Each number is 128 + 32 x the weight over its row's rms, rounded and kept within 0 to 255. Layers, rows and columns count from 0. Numbers have three digits each. The size before them is the row's rms in percent of the matrix's.

# gate: layer 14 MLP gate, 512x192, rms 0.108, rows 123-146, columns 0-191
# up: layer 14 MLP up, 512x192, rms 0.112, rows 123-146, columns 0-191
# down: layer 14 MLP down (transposed), 512x192, rms 0.0588, rows 123-146, columns 0-191
gate123 099:145180110128127160115134165153063112152149140130177182116138065117106101086134125050144099135095068132141135078102139137124122097117148094123155126105092175095119082095175111139096113131062189104048089131135144085114163193141108143144058083125107097124145153057105098117160113108138147080120118158070101048149113144124134140084166169145080131156128109166127165134137136081121152150149143144117121104122098138183113141160163120160130117046147115164118154152102115134162172171084106150081144159198123171096088139152129154148081155079102174148173073084167101079175149159149126120
up123 098:140146112141157148078161117141105088118076161130165109081156091166124181179130107169143015083138101110152106151070127106168173135119160148195178102095115098084119130119180151125136141186156135111175155172083104129170115186100173127082075136104115143056150142175175146121141137129129080120134124179119120144062143083144183164134123104126136078146145109127112104110118116160146117142162117174107145128103091125052134167116139121119109125119097125108175187158145115160090152149123137106138114133127106157164127102195152119122142101179134098197078051131032154093132158135146093124
down123 094:129125096135128117145139158121115108104113162102148191118077116146156141110139149086082208111110129136098151106115094171074045118138114066092129180060095172165163117138175101138159119126106147117150076139148214096089158114137193134113117092143168112166080150108143117135125135100178130046098113142138128063133071143164127141086155145131098163151098172115078092133155133072125144135053120110148135121125104128178111148116110137098133133124163130125138127133090195063135102116155117174221117148146106183105115153151133111143136182085075142109186133129173137119148122080206149165
gate124 105:111161128163118124171111145132125098177102102118124176176102153146092141116182206142128103168119095111106133120186176119107102087161151142163139115131178204082065190107075117202092134098147137130087124066073092078104115166088164162139121141114101057115109127134115128184118152161158103099059146133120100150159144132091131109131158102140103109207125181142188196139104134140141124172133122112157100096132171092131115112132191126139136140160080163085164068145112125104122136114077129088131157125102130147177151071119158194158121129128118154069161145138147162145128075185109096100
up124 099:143140142083153142186137150095120112087125190115139167156095128084126086081119114053113139046101118163090121140109128150220120154074111104119120139119086142094145084101152148096070169145131097120136150154103157100102141103121051132107150135101177177092122167080147116142139120128166195165165155097162141164149199118093137130110099092113107107154124190121102118128139090129115140072128049136086153093171134135070107156128157088124161120119111149072159099127096105133129199150136109091088197056133098144097150157111148072075135146110164106112121110112149129114182178127070109158
down124 104:149132165126131121158104171156096100145163185136091113137150095141105127074110226091041097145111099129090069110123133156120141137141162158127166183111081115126135153103137112125110101134134145127061195140085102116092103167153100158135121169117136114128147183098093097071141130156079103131094093156181192095163142139062105066177132068105171135155112157159136178142094123166144163128108159086122104104187119135170096110152121127086123145106078084101120131181167146103171143131121095096068084100165079184130125094102186159137127163118151183129113132151128167100087125154187169117
gate125 100:138085126055172106103103161178075110203146136136116132108110140096185125116144150137176102090158071092144184158144121183113133118165081130154070171147094092140114138143149139150088184150109098156110117152119197090156089118144160153190149110155121155092116105142139147168103125109149139163121174097021148146081088167100128118130102102121121104143106064150147137122140108121105104163152105117081170174089188121166088121135101114163149103077145141187178127111103137126168144174119140167104128108097183099093112171084129091056130137128138090135105128046124113065130093153099145080
up125 096:104177135173090099182120128099168127132099146134186162176118126192116202150145084139104162163031122146109223068139152161169141128104147137152135090108119137133113167103126140092125083146136156099143069165138084194087164120097115109146099108098117168129117139117106150093134143086087141117059125129203073128113173140124081099142111134135167113136166063140094105158144177140145106112119122125169134117079148146112130152145206130174138189152133117157085115166086101141068155090139175164113092102175131120138149198126123151106092115099093154089147139111128148164172150066099116140
down125 102:094100185179071115161102168099119053104127090110147115180117110114116133091062110122129125103141037158103074114153144089133170138107101131148115098114160135104103093145066118142106148108134117148082137172106110134175089120135082105121109110178167132159142168089093165212187142140101085104089155153101103139105175187170141174088140076128137122135120143114134154163149117176089117167150173129180178082151137069156177142086125158101153113141097112157117143127116181092094087083165116132125194177154109165140174133081103125131152100165096105160090128163094130114130172130204167137
gate126 100:149086107168091083117163144094100061124073095109153200110151102183088120143184130141111069171053161147070093077142149123091174111139146117165134076149156124117131141103091134124129169094167135116085181091145117116109052128091136118143189161128082130159128151065165119139130163090139118087059115098156105096113100154153143110209125072106110173196096142132155106159087142136141100163109174102178156069127099168116112180137102151188080114119125128107167093096147109117084202131160113118127118129084157116127133141147141095110155102111115122148146150110110134132165167197089133116
up126 097:153149117118109096177145120108114089147133118117100125130142154134177134146083091125129149124042104081092108067163135088125157093059144166139131147114162115137167105185119177107204107173126149113117124118157106104102121092135151151138214123097165082155118088136135131194094157060140093119123119162089123123142083115093121110131117151167103111160080202147131170143091173136106137142113148196105083097135165100111115088207179108152095101146108140125143164124113139126125115104193151198080147096156178112132124170138081101080106145144094118108172065096137109074084151092111068069
down126 098:129150141129089157130128139100091135141153163125113148124084154123152118124128066190104128060156131090182118173119083129085114143091127112141083155092137136140077142107130116170098130126181103131116097166091165181147213100098127085057094176115105136150148146063138146144101152141106191184154069126147171142203198153132144181116115136119171134178125082083175121111133107128114133125133095093159175109123151123166117080102122144134138179146142177118109175116096072187143098171048145116163130157155093069188084140069087150126124147112099094166136105102101115140134081090096150107
gate127 098:178108119094231135192131115114163147160141104172139133232155152155117103099133125100084111119108128125148141140147117155046123086106104064129132171160111099094097097164081147157150136119186039168124094186093132100157134110148164111131127153079132159155111170124090094139140096202110118100188146081105120132141120199109082159126148104134091174154148074132164159124166150084179164163148178089145148096102134127143088149162143122113108178139129135138135066102095114121146099040128116134138114141132156107109143092197121130175149114096117108133151116131134113060148084156122113144
up127 095:139166133138128094171124139082126100163122134185100162200150136067182159127126155169095106160121114106152114105164084128129146026150085079105156178074108108140212165147126220115125130086110137173157080192127152138131174143117145119207077117124107158151086110091194113157104137135098158102131106130074145089112113189111099147120119141158100154080087129152144136097110131099101196125147102087106130134105099129140083085110123155128166171138137140103202123164116133115081125143151191145110097156164181178113095116131111152175100147094177152139139127107147086138143182109122106159
down127 100:122134138113193112180103166085168076154142058146114082194122136108118142151144149058134185172145144124143084132129103097165125089143127161115161112101193122094135127155101154122165083145096080111126152082112104087155099056155089055133159197130163181166110103107167130165179022101121170199167140140097182082137087125169125115154160159128144104186126125121104157116099153119142095061186126149093106156149111122137110126105084080145139166135114110118111129137111097075131162165075129160139113132139168094117121115088162135116128096121129143150101098197160133143133071158135139135
gate128 103:142098156132206101130119112147121139121096166114154128125126106147127165132106103142122116134146123118175151138110120216141127165139136131078131102114152146162151050174098160119164124103185127123089141188136163113111207082134162113162123085102168137177129052104105082108120164095102117135148157102118171160143108165082114115102083148109126047142108092078092114068163131109141128173126122142131097180133064226174144105173122141187122110161144133121076112100114085077174175127094178142155111140126080102163106147078077130105123140096139116114178197143083127059134154133101152098
up128 105:133137173118127097109182104149126147143125168122135114152083107072094172116170198171112136087111125184145146156082166133115200154143092128118121093047162121098117118152174082071084115069148064152096108151151136132165071104102102083145081137107108120156131105124122131147168141135129132127141123089142172133173160135142158098136149104182108197138209084145165189110173124082165110192168158067088094131184104114123145179131082156129159177071136131131150101139111178126093119151102151151128200072153145153115141147111113146079096123138115167138088136128167117108129115066093091095
down128 102:064134125171176119149160114174124113129228124092086047074098084097093137127111109090140121152070140106127062111136178100101106098111156113108104105166174077131118213139177141164165111092128150148127098188121057163141135152108153064159134117104104156126100107084174120147147140132193108122138116123095119131148138147176129116161067100147087129145143107101127143123194147188117124138146153101164168113123100097143118153121082163067146139101097090072149085094172101143116132056125163136134136220164085118112143125115155115141131156145171145166157133101099121180089151119164108115
gate129 101:158182160155134152140115136112105121156142051119137117156175123131096128127161094187157139141147158142155146150148168164066113179085106124111231143146114099077099105064141123150119077050125153117106162126120083151170105120144183094098091144106093111102133136166130107177125129153181175115102117171112130162093173099071117180104150156142189090212169133145113128112140154124149082130086157148129163119094149094124095114069133172175067130076117141071099117090096120108121107146172092122161138174119170098155183154151146170134136140177164166187099091163133130127142080090114148141
up129 102:099071122143064106172063088122152113121050115128165089124176158138162153213105172128107107167097121040152107080121158103103185162167116161150130120128185195120107126146157104140154070164134136093151092138120137137114099086128103160151080099052140153137094109139151151157097066132108126124130077140109098149104118094138154234165160089130109139145112083140134123099148162128116097132182193160121149124139137114100165111113153197118113142108174073112117147116153084121148096130129112132102043092128136142187169091159138119101115111126137124143112152156132189123089180076125132123
down129 099:107114103068144126145186116162189099150122114167148162147116132103138179098126188135126127165123155134127109093157125148173129137124089157058117100132185155138130152138072106114065092133177064115100163081103156069104157136123160173163121179140119150078129122066103163158078153111173143153102121181129157101148110123114082083151089141147112115192136119138098160119137182155089137101111129140117133157140119118105090185110137141065212161069143129172089052102132161133147149154152146116096109133136142091136094115060124160125125108161152125089140128177003152174159152088122119120
gate130 099:117064134086126132098125136190105123151140146070146094095125026146075105092124153120195095104126134144141118127124097096146097057137129132115133078135137084142081128105154115138114140130102160130159107113115099104169057127110154090124127167126148087112077153139127156154147089114125152148110120171108150168184171147130110172139193060137121163162200101125122205173080178120032140131158181107080123160141117153084162124157120120180078130093117104154134165150117117153170103146109087126147110084139155059110138120123166146118164064128191145099103070117132129113124106079110096180
up130 099:087157114157139138134126117074126122127195140163171113117140089072155140108144169128051070144126145123138131104139057149120103100158105058097173108112051073069160181094091133120140049091116154187160162115148094112122133133166163167121158167083100073131129090155195110134161104150164113171143128132108127156142140131164169089144136083159172157056116074133117154119118123137163123170095149109131127093127103174139105079108170131197167112093112098118142156118136139179125098129152165163120093167082131199120205112112152116195095140123157134151076105117170084135109138139125152112
down130 101:183148129155119138132088184075096137145151103158161086081123091150080149139135147122106121126121112078127163118104102155141121102111126128112131156110090118074127129088151150129125109162077103157108173104168094100131101148138086123125179177139122122218180099188175160136143122133095035186136193149165110151173085093174138152137087110096172123085158117077118120135138129110072155145099193097089133123094124207141116080103168133190120124131112127143138148131117155118071150088118128069190203125178121119146163150140071144138033128125142142084135124115056141133170112118120117119
gate131 102:128183083117143139157141149099174087097112160095142141131061146121146145162070085099158138070163142124100083123165132081126117132150086184078122086174108145136133158135147108053125097157087183139163137086114133106131123082156135145058142111130173135135148112122118134174133111133128154132130129179132106182153119149088158205176099096107115138167105078117111149147154130093096160099072192201147126178144157162106110128079121141153100157157178089133180146151124109084121142180125101051153113123128102130150151092138121186119185105140071078181163147074063109073137143130188108115
up131 099:093151212133102150116167131210163136143146107125135168163143163080135133146099125131101148119126097205089196169104099171138161065105125112165130107108137120108079142093068161135174131141095115143187076124165123161111112131084099109103145164105099108124112085124094134179088117048126142162132179089157087180084168126157095076113123136142126123076147137110076174207135160130167137148137168146113150164133176134102145137170126169149114143160130125108152103153149150201106163065116152138092149146070114178148159139142068106129138111124139181087114143066101095093141072119078149126
down131 101:130144108169170088114143113087146129158146077134127131088146129097125120103121115113153117111151151155191113112178105129136073117108029150165091143197142129104159134174146144113093153114171101108121064055141119118132148139126153149132086143144142192107101144058153129196132112136167126123126171170064120151069131100153138103156125122235133135155091171076112191154103130082118124149139100137154091109096084081174118095089149120161129105098116050120088146106100090110078134147138112120147153101205066143170120087178173098089156163171117118171163115186121143147137103139152121129
gate132 092:159106094157114095114122147157111143175099163091136167105127104107127098125072114106141117091106143132136179150152088072098131118145066093126141109120145086131091119155111170105152149115124151115100154114132127106172140080117156062187044143105079142168166098109152083087110141109168156150088109082185149125160127077104139121177107082126113097118059192150134196095131143148118148133184130157146121123166145155122067122109094185126071143127125101111106135140184126100113137188153082130123178073087174121201091179110136185119196100131120178139072142170106162138174140160076180140
up132 092:157139087145134144129182143081161172140150094044110167123182103207133107132169044112151104141145134128143131118169229124112151169111150166088149082138091098116129115089143116105168148158184130109096093129114140089138133129144114166135192097101178174112106093112105158139127164110081150074134201112140108110116129079116135094122127126078138134145106114129160108112116174128148094143091087125131149125105128075178172121088132089140183083150071111125121106116086109132106086047127147082050112120156146086110193121118104107086085163117113185161136070105165151093131100093174124142
down132 096:124145073075171129138156140137136138158121065157146066122158168088105159077101138098089121093159126147124160161057125114125089065137105182093167147193117116178213133157147152151149136114103128106138084186098133088129129137106142104093108131151124135162079099140147117160147130096131136100099169082126079112164147130142109183124102155170115169186131152118093092131124090120123152123069122099201132121093154109148101144180109098131144107178128120174127126141195157121126154028163119118090117146139118130124117099108127103094137138111138176076094159138214150100085195097189049136
gate133 098:140124147204132122074101104060092103139170114145139122167196124085128170168064094122105115073151106172178113151153089123091126126159046167178146155189108123150163103141149132124131112145171180221174120134121175120145124135134168162157134144140113150117102154085138158096095154072159085123163090117096158136124128144146012077150144048154047108175100115121161068127110159119127147114101134112150105145125112139169100099147139160115115121132108141127116076131097124148133158142198144126152083133152140174124108175168137154146158048114096095115132152131158149148119164129112119095
up133 098:120128122146131096172103109130163090191092146167158066123134132123154122153122076150115093130111194114092112075166135091163169103132080161100141131104128124167124107100086149145098118123136146094122120144141089144132070165159076111134148116087191123212170131131128190136119173077134145131169120128124099060109128162106080148141172103152201147152099142087124144145129073128099140075117146115143122168168134117117120159171097122183168070111140144131098177140134129165119115115069058140140164183187145108089156148117201111175174105048160109116127202059154105184101142141110142119
down133 097:114119104145100136112106130108134096128084102079134143092118131154206133092184139085117136106128090158100066086095169081090134136162149101098149133115070167096088108072134157153144183133110128084126100160064163120147114128094096182128144136099163153169134157148181120167154096158109126105113141095186117099143085120094081053085114149038178203131139167121097137136130077051125124111091122141110114164139137149113209097161098153137153123175181128123162154132128155128145130198124135128141146171122092146042160126168163125168141099121158090102168166150135119173119139156132158191
gate134 099:147070179145131143122096141116146145115100145226089130165094112122148096088129140122183125121172182139121109123130150146108186083125110129142071137119112173126119116176103101077131128174195157105098109114107134091107111177057123156116201149096150114125156161176070074123149137131102096116141133136063158148101152118193138138148169133132093101157148152174096118053182119128126154169113103143134080043094141155153138141136118098142091144109118127090086090114182123131114152143164130150115148065141105068128136056173131110133135082090071167080166164127188098155135202141115146113
up134 100:119128143143151150112148115117134192125067140170089085128124123174127161130156111094111122137120099173191106138149103154092123152126111080121050157099125154122153069165148113083137143154086069134115074135070122122125106173123133161189182100126097097081110114156188100066170154155154110066185147193124125154120122126091088107148105144124104100096113081164145108137148159105175149144146160131142065145126155135111138096083102112150077133073120132141135111149062093107039102099124090136159159163088184189131087068140087136063101104078149134175160162090117119135173111135106132177
down134 102:121164126116150063159107107081123125147105041102170092097081128150141173172099112118141085147128135194054148156139106123144089139101199119142124079121111138183125099126104149101111191097117152147177120175119144110132139160142194095105099048123080136147112168175130126107113043139146150099138126120139136181174167186120145167184096133157088180131145105119135067158086129047173112097171112162136127162129130138144155121117097097148162144154080092159127145127053152162090161164102103155099175150180123156126117184089115123128105127095151109164103152146077113143092071133130129141
gate135 102:110142155081119132094160086133154140093207078155083120192119186126130109164177113120138115102129106110107104114128156112117097150130136138163120128104105116137092148132145130173104154157231138076137097140131151123190131096141103154162094060107129142067154116101136096108104115094149130136144113120123109112118165134053142154064150138130158132135124063135086107135067082097141121178133240149118172100052119085049100115128131148169083165091175082157165113118103166160144205121163168090161107116150106148153205154182108145133153114094079141106135116125165093137129132132112116138
up135 100:158169106066116182090121163073106139100131132163117107147189157160164189160146154123093085138097137105128088123158144157168074181134138197097120164107129107128106103128127174127112102095034181153176067128116111146129160095170114131090114117109111138184164085158132147064128148137108112153148125144115182120146159162084161077147109114068188086090117081127148100099075087166074114075169098137149146124141086141158176167132117116184124146113160141154125066090136128106144155098062129124118161147156107182096142158110104104119135191158090151104151158143169069127065122148099131122
down135 099:130145199164128128098159115096101128115056111159063156155092088142128099105175106128133149135125188150135101153204161179148116090132091151157160079123092125162097093155090127147103160134087077099158115141089094196142110187102092130092110156172146121081129169119124121126125195107114116160141113108157155147168117088107074134110114089085102107188121155119104191139115152116161170111118138160158157153110089173126118126171134092183110178122169119106160120122088129138135135090175200093078049087090138153127131146115139190073083103098121115115156190136073137137175085093149145175
gate136 114:174186215131161140121079158161089098157084138128154099130142163118101160103131131119073039211100122142138165090188108140168067151113091120122122151177125135100112108097103115145155157114139162157073120165143090130128139096097108153127117059116109088143113158133130095073142129135137132146089111130154117126146158078140141177074113091121152054096141139139105206140115131091126126141115160157036155113155137178180117108098117157159112069109154166118099152168097106078145115122107088110172146149179128129158100174080150132168155138097123147102091148139032114114089126070132161111
up136 107:169103059135071161134109164109139180103084166097098142158105105062120070152121102154124116128170120108113087155127129109100143152113126100190109172081140145155078146166141160122117142157095139137140084130111164119102128149150104110175114094129115128177116052091194130144055151118130198126122089099120126155068119160184157148123067143126123193080129132160087108153107143110128116151116159135086121166128101184140150117148142101112117139106177113130186127153134137167066117176156182118077105112085121107136096103156140093055151148076197142090106126152131154042157124158065076093
down136 103:171150167161108132113095101112147071132119058155154088124121133105166154108130161153164131178145147141194125108165166141122106146055129203130104093146159109095040109156113093107143189084106154136058097094149104158150098140145138167127108154132158057085087189088112087108151152119098198186106142114134136208078136056116170137084081068082175105134152126117144183085055157173117163118155147084081131178105161134122130157118131099157113115111108131149145117131132110144130127175150121104184146118098152096126137140087139122140131119155156096131079137147101138126123181103117174094
gate137 104:159165151095112136145106076137073164098164122179145166099200116122168114123115115159146131079117153094202131104148113128130131119100103171137126130086164163138173118025113132087161125135101162140164057158135125149161157075117119108062149085132154100095099131161123130132119148085149149156143142114068133095154117164151170121134068162112129126169144192138113146098155107119091197103094181098136083108156138101172099072138116133087110061150149135104089139167064079117165167187148133118160104107136135122112144174062124140123170167126108200084200158145125135121184140112157168145
up137 103:158123095099083095112132047139137139094205060147130132155134148120172098138096137133146147082135153127154147123204110128089113144137120115129074097131127114048164098160134206077117110152143135167118149156102075077150135095116129076089162133120141160185153108117061076132163168080073111151154143140141132076170135105165180101134151153199110156095148116074175109097148147067164113127145113159163132136123172146084100134097106122134119108152038108097135095080106115171146124164213083135195098150126102157122163167104156152155133125171096138141125104101112133154169119120108085135
down137 101:131085171094139116068126145146173086187109139159078219113148157143119161139132138105113123128164113128131139110130079110054156088125120194123162088125113134101173162151092181138170139109156164100088101185123137089131095118158123112114130102127149054098126125189135099100125126105110131133130089170161114105120136129143110127128161122122042112080159150127123098098112147101163122117098083075189165154157111115131132143164158080063138132161145085149106142124125204112118086163113135150175070147161127182124089154162181142110132158085096110106156192139054131132170069107161222139
gate138 106:117114157126151129123088136096128102166175138120126113174159076121113160186186148154121150135116130131130092100151161104133156186106107177058151135083201117110137112110123202048119049104173141148154161104093183158125098099156153096109126084084137162162156166112116108119172141100185171104151113131142160146124146169136119077219103123131118100164125142083123116159114142159104078082148127172136174177140144179095115153103139120081069071148110105196083138131172056125110152126136073085113120130160119101112136081136109162096164128118113137117122123170109109044129142175084146097
up138 104:097107146102150124092180144178118148134193108077188151081112174111123116124111145122064175161117116033133175149158140108138098142102169130153145130103112149115176213141115140125131132096147111122197180137078090120120175126137126061130042158119165143084134155128095128138096058121130106106134131128115168128068129158139109100123168197143110189069215150090087094114143092119147094094088094156123153100109096137149178128155141164088117152161139082082131144114137126131101146126085078127154115192126151081124151177154099160135146108126124109114135109134137119079124207076094126131
down138 101:170134135068127180135121182118183184194198131124121138067103119134065173084114150121136137118139091165096147150108110193102119135097165182146134105142085106128150121099125152179162161117113077125089099183183064108138110055113103196143114099135111148126121139063087103139142060146146075125147146084137161177108123067121186169117078121154145086090132150122181170176120117156153084079159144107106125130111096109121124123151138150115141155158118121177105132120110150102155137100142054140156138126183128079115119152086167112139133094158078132117091138128120090194192132169079134147
gate139 101:141162097099092144095166112138122139128142112157065127151065135081162089208096098085073136079083090144045118087107129129129096129199130065110099097087133162101108169141131150109174175160157103109121092127163175152152149172124142216179180131166109096136115144096150145123121164151108106169151112116189138147178135084074106086168126153149122101196145127150188125170122081154120099159136160098121139111102084079158131142169161094174104091125157076102155154124103110120213107128112163107149108129132079170136136104160144133138168133143126151124072165119140166152178149170115125159
up139 097:155113194089142111087123107085182135103155119095198157228082217109139162153195134051134145186183115160074145123160160096144101126119097095100158094131096094160130185148146174086128181094131110139096116096109111114131133142147113173121143135134129106138112128173120083127107159110100143083103114157108192157148142133125170147081039074142183150141156101132132135114131160090138129122139101161173099091157105112161150082096075089133145105155177121132122167091140172109160155123153116127149168174190091111111151092161125128118167111112154132108131069096185084143086121161135147122
down139 104:194121081169108123095090152137129095135119130134095136166115164184143131118168119155146144133127127066169101088128142119140176103085179113123078037158109100140115117118081153118131122175111197182075082124142119138103090168102175104074175156186137177126120156134154116153155150120115115149142090143126095116083150156099139123121124107110174147063086133107136129057104079116088163146117096106190094095157118131141174142124159161104113053137143125202081122198165092078101131138119158108097135093164110085085141126184120156176136123126160137113104109186048137106157173157122148077
gate140 100:188110144152119153084113151135151142162106116149062141189119178133111092120129151143115195128049163119145159119109067162186108077132070154082144158101112119082141109141192129127123143085141119133090163130123147149135102114140136140153177109124129099130099133107110146132133153099091150113111105104129174092047217107113171079174156139162141164119158116049162115107115129153099141183152122214053114163056128183180097080168126207120112126166118127172132150103120131153111151105095127112148114149108095108128205085127135101150102092097114084157132146153081122136135083169153119121
up140 098:150108182139072141086167067146162154123090134137133108067088180100145092141143132102161133130197167058142152147132133166182160143090145154120175156135151139098182081076123096129153166136152117067093119067122100108145176131135107086125136070113097073158180126146108101167097126099120152103137124102063148089195119096106085169147120140109083153136123162084151155123188182144193125152096129143138131151085102159084141115159104167160190079105127110081092107117107146125103110125097094100141182093133080103079177057108123195110162104174111165089116128122109103129124144139124168157
down140 101:065139127160059122180189053072104163134132109110136103149132128150136160064106117133063142150143085147115110131093126134087120127115082164125121184159126143172186116107119134156069108107081087165162161161092139124143132143129150155131124110174143159162053212111141145138139127097145170143105110157134099144170080106167129076138059116108164112126175160130158130156083113138063139099140102152149113019148108073138090156094138104099118170095112168153129179099167060150123155099097123128142149108128129206104139139125122137086135175128112134147141158170166194131106151105146081157
gate141 099:210140139077133096121122087102168121097086140162107135138181149145176157117134152166130138132054100142092172140076137177133086167088110106105073106176113118156154115088175110143086143181147106075136113141156094117158123206151133110125130101125123193056141130173148087107111097095115126124194078091123115116127164135162112106108093128132154094155168132087141115154143150105192072113112161178118155090161108158104069155107114128199093159080064151147108198134097160137140166105104161209089211128101120117110134143131136124126128077150128159142171103107181127133131111155150172119
up141 097:129117117103176162126129134086175156153148132099087124184124148161101046101107123121160132108142169121130123110131099136138088178081224176162120094076122165162143151159162112062164113073166122141125144107143151147136164113164109119123088145067100142172098108123113140120171102170117144159085075137150129150180114121079123149092142161133129112117127150168100137122088165082081130165197150131197080177122133158074084070092068149152100102133065095088135118162121124101227089110166134133138100103187108089119062144107119110100074103121181131137153122124150106166119156110127129083
down141 096:162111058115135094175131131181103166081112119148121119158121125094187099141147093119128115157111132056179125145161130137079142131109110142125115142113052111130112101110137119115092184120129145136099091107187093154076085145144115198128139122091158131041087126134130135161151124111092148175188102093165113122096183077079056103110125130111090090167077090134157154161127137151139173076155153156055191124140179188155109145137107113124188116129081131142152169119148100144079180051146161098124166188118147148106166109073084169133115096142118146107149159130153120145185130167105125144
gate142 098:147107114107117106166099101158063170105103139153091119179170149146148139176158130159152139064166138129055123137124123141107093190117105104187158140132138148135080117088123103157154131149128086145098135115091117151091180110044100126147124119108103134120101075108169101145064090103098127130106193136159120111148127136120105128123134165128161158138079170161117130126121067159059171134075092087131156122102158113145150116160168137194162141106117110133155176160082120088116160125118131143202197171128150135110224088107091075083143161073170148146144135134168067111159078144061108149
up142 098:134059133106131162115178102116106145143170129125155090132108159126072077130182186101094124088181064103135146142123115116119158089104142138103171143143125075151176174142143092107134144112123128142119116092167185129165127106127113107167122188104165144153132109140127126159208166125171095172129127098102173072125049054169186129066106181154111115145200143145076109154110126095149131126099118078137134087140087109180145132150078123114156071173083099106155152095088122110195146154114158103125142128145087133115112170109125130111136173180186090174120092137134098154112083130077074177
down142 097:096101150156129114172134159145128131110135141064142146055121113148133128117081134107061092178098097134107073166085092104123087137191205169128063116154144141120158105181107078165191116105122099103162085187105124133097134124136133137106095047120150116062112174155114098153175113126085095118161088103170161178078126070150135115135139144171139117108135114134168078213119131119143133139100168144157127125137147119119134109109103138130121128244063132089154152100126155131090116164157132142160194174104109138147134079132144163123118122162156094103114098138163153104154101087136197083
gate143 094:083125115116153212162123142148092151084131163163102155124103101110190104081109158183174178147074153124125164175065126090132101103112104088105173105155171071141138154163139128141117154154073140120136093133131112104131145161111159137142126134172143171091127153048104138101098106088186186158165088125115153131089124130121115144123131165123094161124098125112154127070134140103119197182145078196134137101149087124058154164206101135085057136119148126136088133111155125106162137170139117122102103158118113182188078079125125124186150093104103153079137159161135171171175071132098103134
up143 098:158109105118111183126166107103108170132113102084129111127151077083152130080144171065222091195181093119115155141141120089141120144102126127138142182146107118072107167091148119172126117179144180110135095112086119147149122092145148186141173076107140135145111142137167105158122145173144089109143108144068144098128131057073124158070145183120115069163154173205148111121013116121095163111152092125127119083138120123135153131141087155096142165163111143138147095144137147060117127111108077115165101131080171091086163139178127098062138081105136095121137119144189151163111165138120116148
down143 096:131091142153102143137156126125160134109113160132098117133151107113159084098139122145120125102086097113075149073093107170194093110126176149112096156154150170075169142118109097148091107069106136131105138165149168171091096152073102164177115135164125133226129164068131189114110152130141178184112153142083102152110180077124100114096129182074099118122171181135129109076106127115143133114147115062041123172071148076157178169108138120100133154140105150157101125132097160094118193141108134133131100111112154062107124187127134126147130113120136136048094213123175157150107169094119117166
gate144 104:170157065103143067142123144136185138117156123147111138092098137140166163149129193146136106128054134104085124087169069148201111121103088109135130176126080084158080175126137144153091141159144158139149165150123110157146117082109167100081120131075150146135165160055149102137128116091148133104155093112100121177184127102126171112138110126191142159113095146055163079140096124136116118137095153185098117140100138174074096109042101134197164169151093196170147143107181104123113132070139080115139146174124108132118097107173119177089136094170172163109129076172102106095098143119127107132
up144 110:130098099149144091133145114170208100120141136161159127097141122146138165137132146105136103114105143128152133093120120102191144152158146126120117084109105091095068155119065098170135120157167144148098185138125086154132145095098122109135143090177133124125113137107211090179044116084192146089130123114111097194102153104103199151105099145101133105098091121142128102149145173157083135094093142112100113050082151156107114076114162137125202137161140176163155150095146122140175140140104053121108109148124172146070140198132103127147085131094179171067126119168171068091131058107177127155
down144 112:128157155103187121104186069103180085150110146125151085153133132143106161135114113137147116124133120142126007055158155131159142179165063196083138134099148081101135132169125111129172146128153154122132135091129099110099171131123115147120060153181075116131129144109151147172104124133153130125092164075176114089093125056091120140151131165190199154062116118127082132097124129128096114147160148177131066111156136136131149155130141120121131089151124112106183100174098085140182137097133125120051139161171119140117103109119116162078115135146128130225108118164150111084164131048117143148
gate145 101:133071103128147172149112115180130114187092142141133149201149094144108115134124124174103151122185098149094134078103145128090094112147141163112096201124145186079161064167124216137166051127141133129153096153131092097117194131170176152096131149080146139153131094184086122142132183152127145099115182101128136083131122176137201118108191112066098126115153093160138136179096112177117093164102157167154138084112144108114123155159170122133106137164133170123067089131130123089131137127155070115119117128124152083108118113166115187133166117181081208119156130123120120143134114081077085089
up145 102:132099119062090166137171194086146118126170132155197119106142170155127093082137158184155148162186121144110188089160141154094098156136088083136145119142152138176174137125126122133193177060121099118145109126155124103145118110080154083101106139137142177165093095110140140124171125040067118148141132113125093162088129107130102113138120071096084116099104160117218113075124132126104137135071103116165188084103063117149118101153088159103123089123105126128122172104179128111136218164102146166188060139124089154139118157134122136111110163079116137172102165094146136094095111105151145163
down145 101:175121127221106159200150119060112148162139071097138116161148140130071134168176213163174146117121126089175116141153094073164122081076096124197151040137142143111185066061135096118119154146103161147152094130129141155131154096082112093147136154112106158110112096085143122105153087121125081125120163145130164110135204087107161107173127129149109111097132139149186172137105105186061132120170157180139124132133102100096125104042137110111078120093160091131102063162128154122134155120125152140133124178160105145123142166151112097120097128117184142075107126110111155117149165123109103137
gate146 107:125093107144047163117172161116096122088080087135175149118136177159096163101124064136140140176137146106171080077133149162089096176128134103099139126118151111097095148133168137172084166122101135127070108180158109100057090169119120163190130150138118136147091090105096065147179109090153176120130152107108128077072222150126069107097146174118166149145132142144077127138163138108078129184106083131156157159138111127149119147072160134137144132138207121152104138127097111115093129122089158134096109108116157129139086166124134123102167184158119118088178146107098131188107037159177153139
up146 103:180109136151189101151128130110109179154059057129048129107084097102168144166146116159155131074124145149108093185132182148126122164163226153147147080120108138071151071112072153102148098129084115096166169121080140096125192128185126076135125131143186107152175111168168161161139145116139095173096135162126095131119114133148178108101132111107077149139172149117106138123135150105119100147127101094169090121153113073163181191127113142126130058111141159084100109129150126150104149097120131134130130079068062069151162108105174120156110107125118141155106109069128111174153125143105174179
down146 102:136098123095173117111135125132125058120199150146152124075162118111077165166104176102077061129102132073158165116107129119159102167121109097111064167150157132160130171155144147130178088119166171138187156079152113117109142123125105102067179139164164112108160095199169149144096127116152129144154084131097147142136127160109112117156099111114143131138139078109092083173122116094143151128188113146149093154115151191158179066132164114072101070152087172103115088122126087152191149131118140160042086145137197163084154089142139073147124132063126111129098155143194117118087141100159105139